config.yaml
n_layer: 16
activation: "gelu"
positions: "learned"
qk_norm: false
tie_embeddings: false
init: "normal"
init_std_up: 0.0442
init_std_down: 0.00781
optimizer: "muon_variant"
lr: 0.00588
doc_mask: false
Each number is 128 + 24 x the weight over its row's rms, rounded and kept within 0 to 255. Layers, rows and columns count from 0. Numbers have three digits each. The size before them is the row's rms in percent of the matrix's.

# layer 2 attention query, 128x128, rms 0.0744, rows 0-19,32-51,64-83,96-115, columns 0-63
085:133155150158107160120142129099115129117121144149112113121095112122137090139109148134094138141127147133143077121131103196137106155143069159079133150106122095137121107054095128115180131171116100
074:145181132111111087111161127102099163146103139153141119124116088149140116125119122104119129176085125130119140151153137163133110130118097123155104143162110114118155113085140135142145147124134140
071:107153146137101095114167113119160134204138138131164144127104134141126132133149118181101116152120099142110149147102126154147121126099107133141099132155131102147100074111101125117111056120127139
074:124135135089137134086150091169158108128139141135167123113103106099098177136177144114117119154119104104125188159123159121153138091112122132127107104142151144115131106150103149147168120150117108
081:119153158094135096154159156168148126133144077109183123159154143121114170085128121117125158078143125118126133097119105104136144098123100082122151075110116126124074139115141097133151129122128133
078:156105102168131116166120160162156163176145111122117163157100154110078120158128103111156083130126110103120103136131112141114141123073126140178125147142135151150131158117112112173151102168118106
086:092127173152117151158137174116114183107089105114163132149109157144143125137109136172105131107114113126142108117123107134127132096170076114131112139099137120136124119129125113140135147144110143
083:103136137146104156124135118142133119142142145089099127148059099122100131143145150072130119183103136141151121130142119153133113148072140131116102114113119144150117142094140162123137104076185111
069:157104113084126148166130126123119144124130132129158112109157164145141151084085081143149139075137091128143165124136144164139106098136150150121146144140133193119101162141148135151142132152104129
075:086143098116108122132127083154135099132131146128157117121138121106121126137174173133081157115138050096085125159134152126156094114137144151178136123154143128168109143128109136121143069131153142
086:105116147157110134133135147118099184124133140168133163126104123079162096128091106159122120159087124182157137104125110151118142143152067146117107168100095104117172120077136136137144097101144093
080:111105152143111131073144142172148119142100140115123123122154159123106126168109118163137097101109104119139091143151096134179125083171113143154152109094098109137176085103114095115096123090125155
079:104133146103144097117124137126172114122135169114179095146130103088131139106151131152144157109133113127142139139116140113090121109161158143109132138121088116106116091142112145155148127129110121
077:140111102088139123154114145135134081126142105181108130172167161122135107200153130120143130077117118127149131163150095126144171127118130157121114153124149147149119079143125138128140115117131063
085:077134140109171128132116112133055136121172120138141128134134162111120112184113119150108134105109139132123092073135154123096120156136148109105119148127106108119121149094101130071120158141131124
076:134102129102121106154134086175137105135141121136072140109147110130127140140129141108150134178127119123091130157105139119131128155183119153156127110114163131181121138099125162120115104104163134
087:132086157111144132118145132149159126112152121121090120128156145147121145110118133151148146114134101164091108082142155086130136076184179101088124127130115151157093123146138128110107177120169140
091:118179130156130092186114108100102103142142136117064137137118078161152113141110140118113164148119144110128142168122113167140194164119129161100141148134115150105139147104094128159159111122129090
077:126142153119096182143113153112151086082134106090135126185177126140140126116143112165137159089125118146091117125113114108157145089144131095108157142081133117125074145160132079153160119119112138
075:132180133087128160139148121165118098123118114138094111122148102140119162123132177122153160134178135111114086128110154105090154116113195103123127133132156152170063169135142134126131128138106111
076:106142130143087095117146143120129141150108142110109159118137145124133097124141100141107111172082136110124120110131055133145129139130088112166170151133090117107165124118145133157119121114156152
063:098078088144093145148134118139155099154145130103066164118106120107114092191120119117143114152127129123139130108115062124142137146140108129140139117116166147128168119090119156143145094130182087
067:125132127123151131155092135160093127134112154154109138078132121133139094148096165116138148143123138095138118128146120164139166155147095160121130123108111132122160164059164170163132105123133106
055:155135084123163104115095131118101132152160158135102143133179130140099126118135165119149162148161116153118115142124163087076103149141163141145110132143096161169150151157113129129112120104120107
067:096108129139141110118120157149114164095102097105160111163156136080130123116157154124112121089144108154077150113158154109110104089145166125110102147125130112124129110169124096095103185122090131
053:143168166102120193123141098114163065151116150163124135126150114166143108162148147154130164128137153115142162141148100152137141136167096119135149168069150093090130125112148140133136136101178117
072:115113148143123115102150180131129145138107134128176131121133165129117116113133139126153080119100147144119127084147085176131099084142125117136123124107118109095124122128141109077131173140157149
064:141137107155113092162108114129173077178123141141076132108098094122141144152111137101136129142107108123136134185068125155146115171143129131182113133155138134126164145131104140165151102135176113
062:132137132114182142152092103122141097105148113135114118119133118124096148129149102123160114150173131115141152148133145124095152122120155109105104092137128114146062155184110120112089133093118161
055:190128128113147112128113138155134156136159105158091134136143138102095116114138105119125157185154118112145144102110137106118125152118126117101122099171180172134116110112127133121103105065123130
068:117142129147132136165141154112123150168099150108082145096089139139124082177118123122143114174086145119139127123109113152126113125104076125161123141104119090083136093104077127169142136151114127
061:118155126143131126129130155113126156128167138115123161108116145148123094113147114141117130126090164131163094101117164164086131156124081135085084153134127088111169104093139148167160125116134091
070:168126100115148143097134110138167110136128127123098133148134113136109138108193104162153126126164102122092124157138153087108119113111173091156110112134158174139101149148114151068099120134151131
053:162122104095127139093110100119167140128116158123125140124102122102107147094144113145101133139152090123119120117104121098164107168085108092105107149177113139132164118113132117124103064133140120
061:150107141132133129125143153139119143125119074109186102111150147144151141089104132102137148117136138129138147121155110096128175086157100122112153144137136122117127125167119090140143165139091187
062:142150111163153103109125125125128116172156131127114163103065067115121096153140114106087142176115127142104139170128110155161116122093139173111125124174154113122159139137116143139162126136158112
058:137148130089122154118115101143131122095121110091129130168144153110123151107141104128121107113162134150132161121145135102135096106128121093141197112108143133135146151179126119092169109099097102
076:139091107122115105107128121130137115166132161126124163111089130143137171165147148107114106152109098126111120168129144131162135139130116109151113147165129106132172102132122142157158095129182099
064:146122172078159118106121137143149128117146129132151106118136143100090103109174108184132148163155118106157111113133117082108089105128157127110117116161106131183148127176155117090122151135086152
071:146129110102115124081119110129152095114137174104096131143151135144133173112134080168116089097128095144113166151152133100161121088110155124127134135186138137126132127180128168095110135091156137
083:103106136145143135176133136139114149143115130112118158107091141134161096183101145101132121122109151161154131150133146167118156138129087128144111146090127104090152118082100154189136126120134096
060:125138142168153143134134135114114135138124142122124148115139150126168090110140174136074098131096136133121115169135178140139141166126110193130110144136094087138145155084116133162107128145102117
063:133116129144107110132140128112161135147116125095125131166076130128128124153167143107115109160106137152146157128142108153126093156131138135152142145142154130098150117172078123157171164105139095
059:166108127103098151167134116121152092120113141123086121154091098151162140136120113144121142091148144126115126139115128107177129115101173108142136112137151138137123128129159161098132130116180167
077:119121161142128195125118133086092142093135126125129099119161157139117133113104080164146122114150154147177102107140146122141141085141136102146160111116100145126130130172134107137122147140110154
065:088118139137110074108142140124089166123116126125140143050111121122180115129100155120095147186102114176126114121132140132148133168106105169115093125161096119108181124082108137138133130095109164
070:080114140129130151130131146134123160090135123128115124103143180109158097129114137182143119115129159151143109094150128140089107138132066106113150130102093097112153132107132116127151170161075124
076:150119104091155104105136107125125145145144157169126162129151117140115098162146115147089142149128127090110134161128153126132161144121111138094123161157141135132166113102108139154123055119092101
067:141138147138109092092135116141124118135124114155186108153161137152119175101109136155087137092153123165130134121129131067153115148090191122115135116166139136135142147164150116124117178144099140
067:143163115116128124138126090100088085156113177125109134089080069131147140152107120102144109149090169144129131157094112168126143181121143146113128157135101125102134149119137155167139137141154121
061:098119144156115126135129136118126147111110103119139148111128158154164093139122157102116115099103164132124107110176083180154134154152044105124116130127139104124144134080160111149138124124138134
063:140113104136098156157141142090109143100122137136122152125109112136184117151077133113151114167100135150087136147142065128159156129105101117148168150123145159101107159121105154138166167161134161
072:162079120097132155115109111135105104113150124141096110139131110144111174136097160090131140108123131138107161127105170089160158118104153135115141096143137153186107122183159113113127116085116125
059:084163162151109096132144115120135118134145107115096113121089092146145115131116133111175143188123160093116154127121148170125147109136155122159149091111124131136104170119125172148144124120143159
073:114123147144094132111126156118143110096082127128136108144130140100105114079162132154140086104146134137115147115099110119140107082098157100156160102087117131121114099154156111127114149127119097
068:114141111119104143106117118105129096122117177114119134131117105110130136126137151100114143128115121110142108150106135127120145195080128105134147144149098149143136131092104159170131050096126104
059:136106114107143140110107204107146144095141146101168121138128124128119144127162126140152141119110144113120130154079134115093125107113145112141103132107095109126107079139144110133129138158073153
077:164130097107127175139127096146148104152134146123096145094123118103128100138140158102113129164136133122131119139097117124116125172121136176145120128123133136168143128078135190185096099099157120
064:115111099177105132110140124107126169111105121135139114132113139113144175096094150102135087064102147131096160105134147154105128110129143088148123099107137159091115116128115128100107182132128148
071:126104138114145115134098115121134108124150097131151073144132113093100169106147132127125187139174131133127158119094167078122119158128174120120128096121128160177111126171128104123110098136110137
148:136141183134136148150157118141095155125110114087122093065170159146154092124113128075146130128162147121161113118133127173087133097130098112135148096121144087119107139110132128159155112151149136
132:155149106126117161121137102146111142121132095151125123134124099181124127180126161142156101072125135174101141078121120141119131163177111092101113142096148147149100101124106130091119134129112143
176:124149122134118147143133104107138087158138133134135138159148080111146132154123107134114109137115090157144153118113103113138109168165132158118090159108124130122149131118127183100116102067160104
156:144123105081098095157153098116119119140124124137128144125124115138075140145098140087163125147116108125125140165126161177143154150150146120106144146138159161150135117098150118128123122112155142
133:118134160132122193164112102096158111131147110124119088149126163136134140149144157098153101118149120138112125103146172129134116111101146095148137153087192155141123163136118141113115112134120115
161:137138167140184095194126168139117120142196123119114143122165135110135093157142147149149176138141154130121148111109164126062111143156102121096167092110114069116154129097096142109109134126125114
173:084116142136107128173101095127150104109098108146126110185101105133117098087117172137143107102091167140143149143101154126155150098094105132152141181113126110125130142141124133128131136129103111
144:133115118170107112144154120103131146171133147116136123151122095107129134125143061128138106132119139121101133123096098143106112130087117154159115152099130138137082163128124143161193116133171150
155:127135104137128115138107148146162133102105126142154124169149108120086115143143124132168141180154110132153146163106122171168137112109135127102133117126100186123101121137154097070111144077087097
164:121078138120101115163122165189149129110109147119142095129152145135126179085144180144172098096137139117124142114110146120129176127143131138131149108088182104157154131123122123088121109168091125
166:137142101143122073136137146137097189128103118177135158118123116112096114137104098111139096165098110153125136106140107163104123132129124136141114158152086135088162165077174143166148130126177132
151:074102110141128147118112129132136094171112124111104117154094086129119110128159130130142124127098114153134080142151132168152125121157101136125104106135108120149137131166145110108137088162162101
150:166140139138131110100078163116145118130144146145108108120148151141165134078166151168149127105099108138117151156093139097144144153106102081130122128118140082140086144125120093060092132191113121
142:121104150137176142123157112114140121127153113125081158147143138119106073134096135127142111082142137146132124088152135114146141154133123145131170158125173150154165083101118143117102095139092101
172:152143151130164127110125167156121135091132147127143117126165099116151170124108095178120129091137135154158143103130119087151086140129131114126112112126113140113132132110152143056130154142155162
184:168132121121113136098107088133130135103107103167119131125092103118122160175113138101141113137126138110128098127145151126172100108111123095177106161120164232143123147144180129131150101123147135
159:110100137162125123079133135113113130127158157083122115115164133113088141081149102145120137114079129121130075069153118131138074125170164141137120109143117114081114131147120073117153141195126146
158:105127119149116118156086117131165135148122127127171161175095136131069095112134088114133115131130129101158112097148120186110133086155118127133180135129114104126133122139119128144128084107119120
154:138102133073099133077106131136100109127087112180126137123142153120092127130112110137129126132152125098163118124105145155160095117152130119158108122147129173103123126125114106106168118161166102
165:117164134146119132139137067105162125131164148103109158134110073103122121114136069108116156163134113138127138108134113138092141105094142167119159146160105128114125166159117120130120119100142133
# layer 2 attention key, 32x128, rms 0.0346, rows 0-19, columns 0-63
113:124120124125135147111156150157084130089127166053085117131115074163130150134089107131093099113108124117128126147103139117157185148107147121113140141127113088136166106111142134141134083117136105
081:100092107138113129182114105120080128128151139110121120114127150107134157115106144098110125152127139153118121173113144144118110134091164144123121125174121107132105154153115133124137171149140155
114:163101106070137127111163132091144136170145099166146123112106128107147147139143132130149118190129124108104117144138125122117120119112135135156139130125163170160101145152153103103080132112144130
091:124108129087108104133116129116131098198146099162188141127100118159138150131137127135135117124150121130154135120122087136123095114070123137078130128108148129117091176120148115117106145119142129
097:103131162122124134098117165083153129150131123094124144107110137140115102165105141120115095148106153118154148095146086156124132112149081133148116120106121102076114121131174165160152118134127120
104:123098122119145142094133074154103140135111143110110143141099109132115104122078145084108126104127123127128072169111142139092114173122139099146127157154087119160111114090121151136126135155118123
123:113160129155130129118089153116134145128134125124120147148138144117131108172124145103107134154110177144139128151165107146093135118180090142102141137123150102116148073129140161167194119139148131
093:199146120105130117126146123175128119094140107170125099118140126103168119132144114134131148135153118108127122160120159109129099139082176139109116153135139153159137118137151112092109137150139134
081:124112145120114148124125153141161154138119086168143112145136151121145131126155152116145091111148118135121121131147128095115068118150137127154163124067145083100143113141158106089149168150108119
122:147140138151154134123100119123061133085149140068085133124117138143137140122057091104105160091121117146139112146121127112143169172104147150114115149152123109130087164123099113148125139160113147
101:117093099092096069102094098118159094162109118205120156147122103117112145164151148118135151160103104104107140158123098144147107121112116129092140133117149155172131106112124139141132085107159096
088:151164107098119099146131119136125155131154122122123142134099098094142149145163083098114127095123153125087116144064099119125167142103136120088133145106175155124110147137128169129111092096124128
087:154184132169118126166141158152115153082141148133115091139104125098152122128071081114094119089130090158150135085102125108090113115113164146130078125139091145133134145121111110146163120174100121
072:151167143149139136092133098122106119138126115104117112100148137118115167124142144103095127103118131126107082138162138183120099149154157166150093101177137109128134134112116131168107157162105138
106:069119133145138149147150142077169174114090137125122127115157145150153109134092124153125085186088130139080133062192127126112122119149100136152136105118132118114150133116135103132142122100137121
112:139166134108105127148132127156113113129136132113160117101153120137142126118136102140165133138132106127122185145114131107175151114133175134079122096157163101124130128170100117131076157121150093
090:125150124115133127147131166116137125115122123143115124168123130147165139101138078124112119116129141124110164110116121160148171143119095136110084146137132127095122088105136132137143133106079154
121:194128103121116131101110115148128087113147146115107109101107132094122147122133099107134145156158105125131132188098143085128119136115173154156158128162162135153131134132136129104134123107134128
086:108155123131125108112150173100126163159133123143107122124096144136103168103129108114157107094121108136132195120105081127125138105104109131140073112074114144121108139092098100154126114119118112
096:149080106118148111150129135111155108134106107172168122116132141129131091106131063171157117104158075128162153119101152135113094123135127140161112124119106154123144091135143112115117160114118093